config.toml
n_layer = 14
d_model = 128
n_head = 4
n_kv_head = 4
head_dim = 32
d_mlp = 256
vocab_size = 1024
activation = "gelu"
norm = "layernorm"
norm_place = "pre"
norm_eps = 1e-05
positions = "alibi"
qk_norm = false
attn_scale = 0.177
bias = "all"
tie_embeddings = true
parallel_block = false
init = "uniform"
init_std_qkv = 0.0443
init_std_o = 0.00837
init_std_up = 0.0443
init_std_down = 0.00592
optimizer = "muon_variant"
lr = 0.0054
lr_mult_o = 1.62
beta1 = 0.95
lr_head = 0.00527
grad_clip = 2.0
warmup_steps = 200
schedule = "wsd"
decay_fraction = 0.697
decay_shape = "pow"
final_lr_fraction = 0.0
batch_tokens = [8192, 16384, 24576]
seq_len = 256
doc_mask = false
train_tokens = 103200000
steps = 6516
dataset = "wikipedia_en"
Each number is 128 + 24 x the weight over its row's rms, rounded and kept within 0 to 255. Layers, rows and columns count from 0. Numbers have three digits each. The size before them is the row's rms in percent of the matrix's.

# layer 2 attention value, 128x128, rms 0.106, rows 66-95, columns 0-127
071:154136132095139112143104133197134127126088150095143088116121123148171122142092145125121147157104090132134133141111126180170138125120128128119143117132173163143145132083087130141147121089153152124129110124151148129124169118133157159115101099151101087124083102097150101097148121132171137140132114084103117153124141101134133127133081113134066078130138140107140148120145179111125131162129
084:120132096102103094099152127132116116147124121131107130122191071119138116143121117150118159146172168085146131129126118143099111106172119091145123101128141131212153161137110112149156133149159105099124172118143147118110159099100141136152120140139126132110134143081133108106136117133099127173122109069124120066091130144123108110151167115117092135130147123099138135159104108102109125144121
073:106134146055136125133070110135138102145108126137107099147136135114095111169121143130143140102102075109114143110095128154074153093114135129117131128121135151139108127142154106128143132155139150107111206106117102120128165140153166134127100149108127106124106118123123108135136164170109154121144089131173140143081128131162124153104087143166108142100134131155184162102143140123122156147142
084:132095103154114092163132156104107162135160121127122173125136065132152114147167136155133127098137148138142144122150114113150121170065107114137151179087169099146123136107131147131132142119163107148109129133136118132117119152134119124106194123112157139118147115147113151110141119179101135129130136124133102158108120105071089096173126159163137119106092132135115084100108086140115144109144
088:125085121095134097114097158106106145181115120139125171142145127088134117129140148110143102118148143159085115145132155126119151130105114133121133093201154106150134137141134136130140110143124154137115151167140129139150107131168145097203139132106136097130157131150178141123162137119110116128114160151141122103098137115129074096136123105122100118151099103108140066121090126144166176101129
083:119117162112146107108149228099146159083116098139121134139106156134146112057122157127115100111136171136104137143169135120146117154114114124128109194106096104152128101142141148124150138108136090164098153129127116120156134134116127125153160121105123149133122130166139105119117113155145122129106155112106148142109128178107103105132136091104154097139097138147090183149139111122139116140130
069:116143097132174147118145146143157118148160108132189094151120164156116151175090123106135099146099110139102103160153133120143136118142126116114139119081118127103150096146093108129123147118125118122132132114109152100087054134108178151087117136114115131128093185133119095127155163117153120141133125178130115181137171116114117128100122140156127109154108138116117132173138108092157127150135
092:090130104127158157156097118102121164096174173143115102173121145088147148139099167092143108114136092140079156152127113104137161125096097150129166153151102118137146154120122107116101120104173097151132126142127138153155121166127115110121076135149159091159116124107144148108074140166127117139128122113134151133122107128135157142137144166113115128066132124122084123093121138155136144121096
087:146100105134114141153097087087142159084109110144109152158114137143144123145140082085089151125100172171134131147121139133109133161062134121130151144157125147135108145127115116118139108153182136140132129118124096130152067147132154121143160099179149154124105122133151097107123077160134105116100112114122151126113086120120118160082124092138138150170100125125136143098123145118157128171125
083:139139125142130184113124094164120142104153121142188084111159114176121104153078117138095100147086123082113129173126137117148104127149108128116099109123123145106138130142131111111109142080143101109093101166116099145139120133122138140118132131135109139098097153134106141113147099112122118132142107126103124128147212128118209125141109131159127113167149147136103115154124115150120133163091
086:126135156139113118118163078158118115110102115136147129122144145112119149064133136126118129157109135126148149166126128143100165128156140132140082114093111122146134167133137126138157158176115061058130123160106118124109140089101132111117138164117123103122110103095146127146128116119158169100137115125124131142130153153148127065123091106170154099182158128154120103122107114145129102150087
079:103120114184137160149097107148152140138160148117162111127151147165120150150071120152149129142155125132131149131107100135147131097133126113141202136126114152150130120106117139146127119116138099111108126108150130118159079164137126146164071117093090113145075106143171154139108116152130145152124119136132186148089116135140105128097115141079110140145151134091100144104137102111150099083131
072:126117103136139151130161173127102091101146142114127106105133116153134151148135153104191103135109129180102122122180163148097130160115103113150089138129092078118142135099130131128098137127101079056130147162116090139132164134156133121165139099134148125116096101117133145136166108116098133135103128125147123107118156131133127127111128123095158174132125091149117116152134099091162109151084
071:146090139180119100123148146106112159107113121129159081153144143092132126161103139128121168151134041138125155137147109144146128118134127157121098115113130161147117162129124083140142146132134140106122091119114122139104098114115101130117145167138099170118143140099196145135103180146187131127125106148153123093145123114132158101097117152131161155131110133103138151100118098116085156138132
068:102138136101157125128146101111131127112159146128133117073156120120154150134134139103188175098089181140097164098089109098107123138118160142129135133137125146119108083128137089116146130129114172161139157134132129147099106137129129107135124152149103111135106105101159110154106133063181085164132145117132075131143100129104096111150116133128139133123144114146074138164138112101129149090111
082:137145134129109164104180132070105146112125144116135097128136112094136114087140100117123139156165110131128143137157165156137148208168104112110114149131114132145124175095158127127120133096154146141138125088098147132141087135112115145175176103130178107136097105102110117127109118142071107155132104081116119151158150121098139143165110120133151104117121093134103125129113124109137092117144
087:162138167126085077153120055141114109111114154118117141119143099162116136106146122114119171094126105099112121135128145140102103072117155141135102116123125172076129158149153111128123135117136121071129136134145180129083133143111150143107148111130108146159141154098110131173108144104189115121134139117137140091159135105129141104143132144144092108145176126147152132133162099158106111123109
081:126083150113140085128159111163121123110115118130140152120137159093106167088110134168131145092098132120125104138122153109133142091169123129073098148137134165128114132101091138153137156127134188091116100125128142151102150108151115096124178198125117101117154118093090128111102141094143118136139133107144118154141133113145144140151099146120134094177160158118143120098145117134161095090120
073:126114124128137135145126190143130121175091135128122131093117148164145143112131181119099074141092146183117165132157114130074160111095138103140137127165152080124122146173140134123104137165073147134130139115135155093160113128134160133140139101108177133121122124146111093122133152123141150090102138128128140117126080100172102103110139098126088130138125131165152115178140143117135138114135
094:122158135127136141173138112177133105167128151133161120111114167140147146154106120130159124128120135082113156113101138130171080086122128109135127109127148145139116090122149116141137106128118164160114111126150151116093139124111120109132155132109101145153134054112116131112086100131196129113112135102136184118108161119122137111139081119129119110120125153149166154192147103122140141066140
077:126097081132138132159131129136120156146133097116134136116127139138088140126118104095092116111097148120117110148128121059148134124115106122116143128119133154152100155143117146127144138153112129143138115164160135122130112103149150174087131132155135105095094156123098126132139185127125117040117123110084148148122071109120145169098154131171083139128145099157173109143143173127147108142151
065:131129129099111149154145132120097145148096068149143126098091126179151107123125100149104151139116119152129160166154105125143151115076127130154205156097192133158145126154125164089110089135171131117140116165150085114156141120152140140117116147120131141123126141121126140099112113145136144151106129114114161103135133116132129106144119143107166103145127122147106088113183132105124138155073
089:123151129103137150129091110111126127141106149127139123143186066108127128131101149140142087119111103105128125125100120146105098104133124125091135138138161167122104107125112133126147129129183188173120118153165143100105194132102145145123143148110130139099124120142116102133099134128145123148123104211116144075111164098161106135121144134095108140188164151131135114153125136155110130130139
086:141106125064163125150075136141139174174158137141105141155146151104147139109114123083094125121144117148135113090129128128167162170093085133157154144100135128119131133202151080121122138148157107132130109115123106148145136151139129117152126130102116105122153141139156067110161151129092145124134156132130130105098094127125102108101144119074154130117096139147131108108082121156118140126114
071:117097104133120120143162140091122149109076130144107073093136114142162118164149134144139157143178132094150089059122087140149140110168129110125127160097128134158102164142119159149136147124147141137146128105112166137111127064124107146127121133127121107100134131121094150133103148122102128124144138138094124144150144164140146089120122120163153132159129058117183119091136154113138146120133
080:113113096095103079140163135116144159105136134137122153120128137144130113117139114127127152156161131126109171111142101086104140161130131112123128154143129116111120168137169140122096129083139150148118162143135108121154134140160119107192124091146128077127085113137169124070109139207146161115104104161089118131145110099143132093121135131155126095127121096096109131152166130112105121122170
076:119150131120149141118109159108111118163096133118097160105147111127093136125136146137159129100095140180172124120144122129149125136157105107108058098144184119199141112146108120143119110139115158139121152142110103113143168076145130115160113185131124115102124091143167153180162124100097144139118117153133108114161140101153125127122140147076149128119100140127157146123123138141158136105101
074:127122128087136137107145132148104151147121115109129114128147145092117133134120163085148162151112139134155152139111093138121129173053120143083145147077107127131074102108109133119095101188111132106161151146118098122128135114117148121131143153129146145098152142176131110116107137102154108109126160115128146156174164120125129099117123133111143077155106098134161138125164056138117133154106
091:114136083111137141144139152126125120129102072128135090126157132187155168149128143158142116108134075094142123148143124144151139104119105109130146123154112129138125089088148100119121126156115138168123118122121123113121148168110116114097099125122118145138133115144167101077144107110119123191088145134082134089069144131140129143183080143142122163118154148115121104157156127097157128124170
066:102136111137165092115128123132125094125119117140132166160117120164122146106111139136123123149157191156146094139119092115150142183100152125123137117109160124076143115119105183104148131144084081138126122134129148152117124138135099120118085152128093124152084116156158137123110072125066144101099151115162108118179112127123131159116114126116111153124157156112096180120140122157107144130151
# layer 2 attention output (transposed), 128x128, rms 0.163, rows 66-95, columns 0-127
064:143072091159140098102131081110089097117134131105164140150099107082159134136112145116137155123127118115151114118106093068151114103166139136159095152141122102117145117164097103112111126133137117113116154101070122132108149130140106165128133133158134109118097119159137160141110152155096134089091137080146109132159105152093151127136128155133112122173094134155107156079154138138137140125102
072:136175137123137115119148138085137125100143128158116153163086171088117169087125115119065185114103132132124131147131096082103134151063114133127115157133130107124115130169137121143127144096083138137176142100143154106112149141170106126146145100095139128128147114146177161138090116134099143135130132094106111135150111095127149115123100123139092112128093137135106108127180121138153160144118
067:135099158097117131125171143108113155127114115119128118133112119102128103078150148106129069140133106089124093117143141101157135153218129129136127115125103133105109079111135150154136121118100119183136140147108121124081061127128099113098126142102127124122125136101164132149139122130165147127118115119136116139127081101112121101134134132102095099180106122141091142099090094128169150129099
079:125121164120118172091089137144136091153118101124101122092162157118134154132141104130122160136127145143122077140101142101141120159095122109120115109153136173097125106143108092118125108169112130135174127073153146158116136148147133143155084147169090137127115103135099089113156097095128146114179142130143144142118132159108147151080123094128138125096152103071110121166096159122110128111148
090:132159186119117095124126132130131116116134158123137152104140093134092133129118101120105115119123139072107107099104162077147099091169118129140128171134176130182143147112130089175089136160106146124179143150143114190105099151137112131153104168111102145122152146120127148102109126125102120184136151092123128174106126140123130143140102122157122165095133137156145135112118136131097116139116
081:119115116106090123136091098164111136141129116122113129121148106133078133142122103110136160116108077136118145123121150141136153124106157126108125086122149145153126159149116111158120105159131126118129070106143147126127100120134123114149105103125124132191150080089125094100149078126107126104138093127120108102140162107124116140112126153139110112063164168117112116173160173153082078092134
056:173133089148188116127098095122083121141158125133115117143088102140150080104143136140119129168147124139151165108160100159126131132143096120149109130126137142101135144104121094111123126094150116124093148114151149143117151096106109083126148145138103113093175106125122154134140149115120140107157106100151092078136095185135137141141137092096104063127101105145132116097123137123124129077112
082:117119147124093135175108142129099118130169156132150168151151148122049133130146127132122147093101105145125132115089140156101099115173153094133107116131121137112115147132121114053175151180124163143136130078123123123107134093140129103149115118138089153135125110116116105122175097094117138123111153096130140145138124138143109143091098139149091134134159150120175112106176101137115135141134
081:154138147129110156189128118142116118130132156133146130144196153096087170139179133126105142122106099103114139135080128155162123130140155122088107123130136126122154111150092123082132171149093130117138090145110145163143141153105107074123157106110128127146107141135148112111151099130126129129136142146115099103121129153102135140144071146089119180117143140108144104156139074152167143112153
070:153142054137138149123152108126159119129123139112127147170088147124126094152135108138128143163150107163144146073139073160146170144075125147154109103112140112091111139104136106098135151112103162094119122107083153112139149085159152131102142166159112135105154099132103143084133176137093160107095142109121129110144137146133120153125179147142127111145131122097154126111134130125154116108143
079:142118127130161120103136116083127132071061113133150152161120125148153169173111100151130126148157118184094147145133095104143142126106120156092111123132120136088124156154128137173117166108120141151136093145136163149112093117132125093125119119100137150132106146125155107151090124149153131122123054159135119146127149123163154194107124129089134110129111150127102131126135127117161132170141
072:139082147115138128175168134121079121119165116147092149132119120117102134118172140133161108128110111151135114097145135147131112127163137112150132104091107109110108121151114141125129094149139144161116145100137149121113147114099132116152180195125137117131107112123127161203137131130151162126138137089110128150156140172132105126140154124148082079173108150126120105117167158138087164121090
064:135155137091156107131142112161168144133132150099124116146100125119126059123111156138151112160189116104119145147124134123108132150177119181100138132117118176137129128122121157148147153101149170119135098127145170100103138072121165100121129135120157127148113166119139109074145130101075067104145106098133132141104111145134115140146134136154149146128127161134147100139101105140086125109114
066:110123119124116198124136120129125149074124124169122123127122148149084184168098165117167086132116098088128131109170110165133134107088115157098130115130106134105106118108152113118124127152122109129138169131115126144124075117089127116128098133119143131073095119149084114136148103121140128146145142117125087153136130113130128146133077120073093058128139121144137147123154130147122100131100
063:146106108125084116167121125128122105130169161131170126125109109100127158109144167108137130133160180096161095108101124164117145129145122152127118139174127138133142127118094125125165130165113129111152149089150110124152095154095132124125134103140170146142143130144150136109142144126100142119105169191111121147136123133164098174157144143163087133132144083112195079121134138146121099161152
080:117120174136103113107108121169129125134105134106162114130105145154098134122094134157125116122138095134126168162122144143115129125087110133117109124076110097109102134122121102065129109094159119143137157089133139157115170135148095178114103101121159161136147109156105123119137101118164103127124131134154149079101164126105129110080153138158152095125150162112138111153167114165122140196121
079:092118095178138146104120164091146101126127118167120101143116146115172159143114146134141145148106151126112137122134094134103192111125122137143121150133077083128164149133148132072107122141122115099115122107126110094167115103100114107137099071149158144107071123145172143131103163108148156140079140170125117158134145105132128150142117115138118139134111097117105129099096117110162095134110
075:094132128148151136100135109147162127123110137139118113152147124188172144146139118101133088140137116110183142105158105144115142074102115137165156117117091152099143113152145138110163098154176108131148132146149126105132087138124141179142062127140147149160131126126117160123082127141125096118096078124153118105117116141150163161106124096098130104143115134142125151125119115128092168181124
075:130161124106145083084113115132136123098110134146133123125118094105133091120093149134135128140116145118112153133135165118155085133172153142122120161121148155211160133125108112215117110124143143127103120143134129148116115117133099148141111100104121161095113129120133117162089176109110124128164133109151119125151156141101131100146149142129113142080143143121084190076126122095122113140121
082:137133112127099110132152076101140108134105140144131094130135119106179099120138143086111138116147160105162145111132123093109131150147140115109124157129149141147089132167094150132121109140112102082126121112093099098133116175118150129143153115164156104114126111144138173164055141156124156149092149164123076118117147184133127148165193153149138112131159115119122121092130116129141110129128
071:118139133109131121089119125126116120120122129158128119111145134122151088117145117112101136138131135150159159122088149150144096110135167111177095114136176158126149094127140137171139154119131114101120129152087169129129169167110160128117141113096071123127144122150110107129130119129095124130144112151109141101110165139109151038120119120076148134109137135144103150111127091085139208111118
050:155087116120130173113128147142138106079165133117141120140175128123121162134158121144180127124108133140146132128090139108147117156122138142129129099097164156122152132159109145205170141139125148130105114137151156170142161116126145124125158169160136142125092104151106090153188130121141139119129149151116124174150144149121150123105140123112113125116164175079109176105098129162135158128139
080:169156116139098156103163167107106106147135114147095136109111159131136135162160151133092116107134159107154146096139106117129149128084154120124132149156145132109103129138110152115141109110067059112121108119124091132148082149150091133113126120137131128146118162169174135135088149118113130096084145109113148106148111113117120116138172122143102154164178107127150151102162150109137162121169
084:123119168130105117136115144127068133181123138094108150113149090131102129112151139175165138106127133139087124137118148107145099112152180121117147105108121168158154122077145132169128137113107171151175140154141132196137122119126150117172133182132094092106110127134132124116181104104133111156089134130161126144085101118110129104117120110126122133129135136099155131127129081143111155112125
064:111118178135113141070154144120139150114140128096147153092102153145144159120095145145128115152115173158121117147157135116109114094092117133162126122142106066078104156107104105145140128119154142142132132149126091106153137153111123146125114119131130114107126142147113124147135086160120101105118108139172164063111132060134143103137128118091119082090127132141122153147146133130148154189138
077:114108163099131148132097129152120121099087170144153143087115110099090114122096163137159109124134065149114129126072141125142141143152121153186136139090167098149131115123104156141113106135159118108141129085115157158140136106110101151103130140103138125121108098105066084163139110122138149110149148114125164188141138137134113082113152139127120113136111134117101136093166162140130127132102
070:143144151119116120133157121100179121097108139123103125111127134133141151134085091105122078064143155084136125139126140096096106131110139125121138123145108158131122093116154119196150118116124102125162158154133127100109071134150133157134139133109152153184140179116117134127131131116073127169146116066107130144094125128106156113080139091109105145118150114145147167121139135128097141136127
077:144110126127115127099131119103097092137140144114160127129149139121113149158136119109138100145121210056085144117128131140126160105123106144105104139148094188067144136111142137191145136104123113126131137143122154177090118159131123120112129126133133119132098128101113106123127127120118134072116139121122115089132132074112141129140097131090076130111172111100148142139118111089102137156113
081:128119137114122128143174129133101127107144069117144103152078111107155074147152171138100088106137139141143108081087131118119151164142130129113130117118163136126143107160087137171142093152114124098105109112126086139145158123146147121162137169146148153125136119160138166138118154136140123110158155140136107113162079159123096160173169138139140121123130135131139129116094157138097082084105
058:167109122127138100127122145128119159144114153098117142115119131072111136129119094123125103112087102153095121081121159145127092118128123098129143123160114095129107145171112126121137119108165139140076100105112140086122148108115125114146144144134114141176157140064116137119136143156161106162146116110082125099165103149166153153127085135139154153124064136157162123125136170092087116125107
# layer 2 attention query, 128x128, rms 0.116, rows 96-120, columns 0-127
078:167111155123114188111111114121121115174153112114109116132140119106154115110086125109114093124122112104126052138142128152107144136133110149127187157157113084107148141149116075131090110106107131140157114137164142131121132129152157139107134113112100107123085148127177121090141112109186175148125149155134110110127139189165094144127118139113139131125107135102125127144130120107115154082130
066:138142092142116135163145131181139142139154144132147130129086101090043114152130147118138102132150108133138152092127159116129128122120151140106106124124149124129132150136140162128139128137129152137095073128111136096174124156137141134172129113136073125120131145115132123134140143061090105083152118078116122128141114094118163102170117139102128140161163155158159088149147159108093124130148
085:101171153154127138122121122106158116132123127144102117133188154109117147148146133161162143136106155128129128130136139144120084099117096135102113108138130134141110108135086127119156116128076126084153080126141096158126119079110106186046141133183090132124132143113167121145127134139145141129152114071153114152126098150099117085135117117168131136123157153136145112118130128095162114152124
098:076122145114119111107166102134116098173112092081131139093104102106149090139102129136129153108149104176181085100086164110187133151163141149146109101141165113152154111133107136137133091139103119087091135100139140131128134156147186132098147124145139107129117173115140150114151140116151123144118116171125191121109125142137143122127127105101135145149139136117140103153125110138092141125126
087:142137128124156118115126120170138103105152166123144134124082160147191135111121126153094094124069098143107129101137108094176124091132126096119137140137109154129119144093147129120158116154114131120138116101151134162129187093164119125135116135087161170160105095134125112141134143179153106109132128136093135135120128096136088100116127125130135126162162125125133170150190115126123145073148
082:136157129144076146107164171108130094119149149120137148096099117096107135116120147158141127127170091141163093134115122201125158139102107108142141134108091099113126153132143143149103129092184136118121148123106134117139146135128150145140113095117151132149123155114129101112100153142135134118130136103101126116169162129127126148144127149097113133099082082063093102107062163143159118126118
097:120101138102096139130130115149100136138128125147111161175133100139122123129108197141142180159127136136164112145129162156129110123102160146133111097117102089124120113163118113123087128119095119112115185138112118105132140140115138157096120134146117160085178112121103144144131105126171095179150129091144137096095153126142151089125151150144130118165132064157105125118109140154141102151082
086:078093116127142051117123141101105126154129138109145102099074149094109091124129153102159181119116153135173115135105152113138129131112178111131090136138122097132153154148103114165111118167133130084094113140142094144138122151116140152121185135131099130126119149111132081146130124121154128129128135121145160142091148151165139071134142131157150115101098111096118133156100122146146133142099
083:092150122111159200171165088134109145158135136152152124110126116126124125132117101135123112097154084130112149131139144078152141136141101090138123102100144179139129107125135164146113122148123136102085122114135149141138123103081162126119128145128132128097088136137140120142137090082104130111147150142113136149123169150093124138069137107201107117159112127156151087112114124125107131155087
088:131139101117125119110176180185120155095143156131131133129105112132158156126114112096106094076138121084081167098122125118100134135087122094158100095097104152131136112092137117126143155119137166150128081106146097154121111110125127139129112148143121167080117129169127147109112132165082126125122117156156083142126158118168136154121128139127103126103121171126131122085168127130107099123145
084:130135118108151105147115131104151152096122126109104118134128131151164140100140141162103120101132151145132166076099128112173112141116080138092153110136167116123110165126110127096164123150151142130173112186136148082126141168107128057150144106111173107135137139120100173117100107134126113108085125088132108121128095158077114153127152151121118107124120169109134169129113156135140123127101
079:076122120102128160170086192129142120165148138094129101120086123139146117130086113161105100140123106107152135146123163098131136156157128139085154170147124102118131125136150134133081080163116121105110149144136139166142138133170143121151119127094132126098111105122122078146133167130130144136064122130144168113111145125123079122089139153085107111116115105150129132147117113146148168108120
081:125110152099090104127137108095147124140145091133137138129145102145105085118137137133113140154184183121128107171160141154076155122141067142126129125126122107139120086136085115142151156080104105110149150116084114101158099137153128146118105121156122091104137106135124100111124137114115117145130115129137153118128142107139154121119153101117137191185123097114159113101114109141180180140131
079:141125135103139122150133161110149146120147150122115156135112126154135132150116098123091144123138050130088109113114089093123114145186090138140202131131163066140099156115159098107114141134088151150172116111106116142138165150116148081100127142140122137118161159119079123139120133126129093109146142114088111186136136100115122141130100132123098133147160129124152144160146122111134109108122
079:134080125085128117136096128115146104134098124107136135150142069130105108081120173097122158146146151147152133126127125138101155118149156129129144131158156116127155098118105149154092119154136121159147167133101155139123150179168127127101123101101111150149161124099119157086108121119138119156097128105148148104155148151144147104123159110117155068168140127111160151086093148133062121116129
092:115148102153101129137156144175126122122120108133099109148152170103148167172114119112135162106102152126082097125108126120116105187093138166139083166125061129185090107145159118116118110130141141142112113136127079127128126104108092100169117107138168156122117136184116149096135130140122090142139141128141101110104143120125120130124149124108107096100127124161109171150119105155141125117112
085:103141180136125170111162164101118095158163133150100146121122112094098140163158142129112136112137135147140134118152144117141155161169104127122156126103134157161119153139165139133127101122109122114121124126068129088127100111156090115135091100156104115143126121130065119081121102110083120128159161141136143138100117114170086147131153126135131119129148127153082105138119118155163164174171
107:207115130152123115115122122161167142093130152130138163145123145125080151137137094143134089133109116124112126141127107124137087159171103138113141150102155128153118141130145153113154164137158144115146106141130136110088159103132092099120137146137132109133136165108103132132132160135108135118146108123117086112182101101090155151131124115103091134096151157115136141147116180110123077179190
097:096128167125099145118103109129093112162142096098124133124134074059147126120085157123126170125141108145153123148133163161139152112149162119125117122169141105120139102148117137173105107128141124102108164100105176142080129085123155164130130144145111155130129105074128107123099135120154122138113128110130152119103134132128131153133151109132162099130133082061125100136082148145110159137100
085:106132111129141152126131133124165157119102187148100131163100163131088139126147154114140091094125100130109175143102113132120137157131119116114119127133120143087101146143160149117135134110160112160157106137120118159145164131051069085175092084136166139145160120143152111120109092151108086136110105125109123149141143115101098148149157128122127146153086122148138116136122137111177102117132
087:111129107122110113139125061140078100138111099118188116146093122145148116081100119122082120157183134122165123133132134137150123104133130138158143085114141122122121115136101130202104157135118109110097189137133144145112161150161117113112105137121129118145099129064159153156116134105118148130129128154143143111102113149138134091123131178123119125106137158088151124113117140089114144161109
065:136105115130193127067137126139160110129112140074131128132126088128110127069059126137129129118202131102088088169141122143133108127153153119143117111128111104132138137144120143108139093132082120092146176100120152123102063161141136102108154134130107138176134143118167124107100144138114136124127137106152101158120137157125104121137138130123123128133154152123153153103130127137155124171131
109:132093192136099157151140109068111154117122116154101120131170112123140125122110176162115182136153176114157133145122133156128141078117113106173129106132136136143133115154112135141120123147128115104133108111133126102138107204111114143150142157153125088123125167120129125123101111137106142144101147134131166116110068132124123136143095122158146117112094095157120077118093119133133157170111
091:119177118137160160104128134128122109096124144118138114102094132102125175139129098140112101142153102165114103132125117072130149125118116120174096149081138130128160122143137128137148144154124133139087090108174094158136147081124129116142116118140148161118135118176146172149118127162107099113128124107080117163112131131174131099114175124113125164118124162120145107097191139138117097078135
096:148132110143184139107106159152149141138132152136089126135116179162105150145135097172155100105078160109081154114147121105140087123121128141137113119133125140108112116106161135104164144097141132117129108118150096122077128088148112137102111118134146125131149148130067155158127122143113146135142119139109087129133078086088082156147125121129107106086155136135182155120165164115139109133130
# layer 2 attention key, 128x128, rms 0.123, rows 96-119, columns 0-127
081:147125082150146127111121113142117148166087129128146122127129120138139141099149153118189075139084162057113120160146128088120128148124133150129129148158146109156131120163118151136147169115149129136087130123137122112136103169085104090066152123139136114119141157126155176152116154117125169113142108119136112144116117131136130143158112107143127136069130127090132166120090151137101149172101
069:137126119096108149134138098104083158133151129142111111175191155144064113158138133131117125128112087142132141150126149120142089124118129091142155108140110104148155107178153101148108129153140153129116118135119120146136143107161148113126118129104120116092160131119146095095133072092135107139125150100140124143088093153083140087160135109086121086126106130113162098104139121152145181098102
080:136157166126126115168109136161158136126111123112132123115133123093100157127177133180132135135124150105144131094119137130143119138136160088120078147139101136119130096105131132109180150082115105103119113127154126121115161111122117085111154117142112160113114130151124090140134121168109120129120094070123133104140131158175113158146116141132132165192104116133108213084134119135139131109165
102:101137123108164159113156112088128176083114173120145115163103131119142135145176148135145076143117111110146126144110116090136116161149099115130159129162126127117125133178130159139144137105163138162104031111106128140136128086103117104141108132101159161165130145156101091143110106123106130116125143163118113129140121151126096158141117100134103123105120117096075128166117132120129139121149
080:116135119148108087110164109061125115134135130139128138112104164136159114161164108139118147138116100134121124154123102143149128142140131101139110101158149170113106130121108118155132117101123094130108120142100160138126160105104134101132107148111164132138102072105166201103167133097144141124118119108117131113115157175123084135127161137115179139101151113110112109099175143163120094185157
084:178128131154109141093151157106107152088102125145103118116134127139144124105125127079089056131117089112147116124135140144087154096132104121130167137120127100113114119160137170137091148131134139135143144163106097132105168131087123138139142128113104115121125155123083107131095115104107112134136128158101134158124097117169110126124114165160121090157145147126092119135074122134147126209153
116:133130095112116134150109149122165157107151180093102123183108134137134157106144107139107095116152153114110112117101130096107091126114140143122168126080093111136140131102153145123130154115109124157154119148064126127140121115165118173123171114138118161123140099155079119164098111158134103131128105129119107118096124120124153151129104155111085150149151182133113081140190130121155122145147
095:146133138124152146113092122128154136101158141130127119168130180116090168132152141144112103084085123063164124116125112137133092124145138101151162118178060140115120111114149139138148148135153098130164105125060124125140143082106108115120170121095132132134122115143092108119124147151091131105136128123123145153126170153122117135149094117161106147104162138121099143165163119110147085112117
081:151113160141128137121156151099091141141100139116145138115112109151158130154156115130120124138108157140076177154146118125114113126137145065086100098151139142163136125128133106118124088140125145110123157122175110130135168109101143090131101140097148109124128140148121097148170099135114078150111179137153129133117160149184104136105149100142155138135111159164115168134140155080149135077159
103:168140148144104107106143097119097125149125162130144140112128132144159078126110151129112148134148122182190142116131122157119126072121127094144059127095138107132116133127080119131145097154100081130121141108164129118137159133147156127111155134174100125162100115126166117109148126108151109101131137151132164126134123151111122079134136125148192124136117136132169094126112111110129116070098
093:115089151100135120133126091157117112112153096133148123133118074158141111126051134111123185120146080203123087106130132112121150111148129140125135108139137129144149152107128126130112105110148157127136139100156140113101136165129138124140114126153128108110131117125131169106130144140131136195147144102148129116158171105135168141075125107105163134162123094140138130128083120151094176157122
083:126119120101149157131123130108124136143125144136138143159133150146111117123134138164136102114117119132082131147146119113145168173148099174121211166127129116125140126145088079109115121125150116174096156135107174102154134145103116065129076119120135128143113136136119181126144165113109099135124129097157162151112147156127146176121109121108102133121164142168085160147095128117118089136114
086:122131128119140141165124133116127124155119139110130140132150115107129108099120137097123095130196172123099128141114145139117122142125126136108126157026134112119146123150157119107094178124122091141121119118184143140114135093092092155156165153114131156113135099129128103175117145161083130156104124161153137112146122101111136117138130117119095151100170138152122137080180101150104156126121
086:115110144151088085126147140123114096150121141141086171135096095101132102100114154128146136143168090158139114132125134155171148149147151096112153138152177117147117127161111104121146132133155123130109089123111129111158107169083187131111114142163121126131154062107130140093157090094141102070125137136147133132113155126139149128120148105130178103154135115150113134130110123112099178148140
085:165108120142129148140112116135154153133163188123126122142110142156112140184125114126150139133075137072085132109123124124126138093119121102124220097119106156144120129109143126132121120112115137115106109158122132145150144170169102171130132154095164133124163092113120117120109134165143137095113101136137116136116143137091130194109115131130093099138131163091152128106123118113152159149096
093:100125130055109142144144139116146109137096122120158122113125130157099143122107137092097112136145063168176120147122133108133139106138109147150141151118121113158144130128123105134139078142103104131119128103125155120080150147145121086134118108138131139152105147139150125074124187126161148119159141136150116088099096126171156097104123159137160160126136117145157085196143124122097112101131
091:155108147128110163137111133079122148135116151127140122147132122094165148116150161090107088130183148106070100135124141086086143123102138086129125121102184118133107140130148106131118154149124116142140132130112121104088137150129123134127068130116112169096128159147136101122151125136112123132127148141139153168124050128149099111152131152100159108083166132120105171134154124128126148166159
112:155117158142087138122137148149108096116148092151094139088098107123081113120095116106146149160115105199150118144127140143144123185161139171134120125137149105145128130140130122142111118172110119080127141127156127137134108146147140138128134128163088146137138127095104129095144109129125092163133133112148123102135086128138134069128148122083152119134102038142151139141089129154138154135131
110:109155086121138112130129171125151168106074155112143140144124156128135153151141120138168086119113119097101138107106108088109115137126119119136145098154114101143104110134149146129112145118155152154163116135120123134122146125149134129146151139137164152131146186133091111188095127162074103078124111095120118161121142126131103160139109109133076106127162167094093141116112152123167117178161
099:107113181134067130110116124112154104112144142147163118133124133139143102130062145120143148119181142144150090148124131125139160120115148126094110140128118123135149142156131098121131094136108090127150156124150137119150136102139188138127103117088091115102144165144160145087148115117146118146119153153108146118070150120112156148081111115149161108143152175122127083159065120109147124142134
097:179132126137185119082134149141109160114134123123085133110131159158146147140169094130123090127107188121144155129135137157117115144124111144102134103123129160147135135153131124137140154121149150096109117108119134145150149106133164135108140117072148117092126151112092114212102111153101101145105093107130112160135095117163083161103118100112093113143100154099169152150147142136129118139121
077:197117089121148159131137125112118098135113152137127115111104150112130109118157119168090111154123106106131101146127125144089178119127120055138152118120138126103141103133133124152123147133088113092095122097152148147172162138121115134090134137125141099133157178135126105170102143181114119094115123067142158146131107123158110159120099127162144096121117073099132112144119119130158122113141
109:116131129113142127114115143176123164113110161130139119128155117128141148109140150133088153100183141112134110099129136139126130137107134128138150086131070149114138097114128120127141113125097150159163089110156109143105101155127127159117164127129149151082132204158139105165127145139095091131111134099174107157170167097122133101142115120122094154122142176129118157123179140169117078138135
095:179122150144114094101138134147098085134103134141138137112122149163131106107107124132070138162094101179160122144132121127178164126133118145120064117116121134139140146126119102145147105128119104081124080162136097117116138095098110123145101143128106117134120076143144179135120109152176149103156140141103153105114096178158138091130159137161157138151143097138127125143123133110132154154102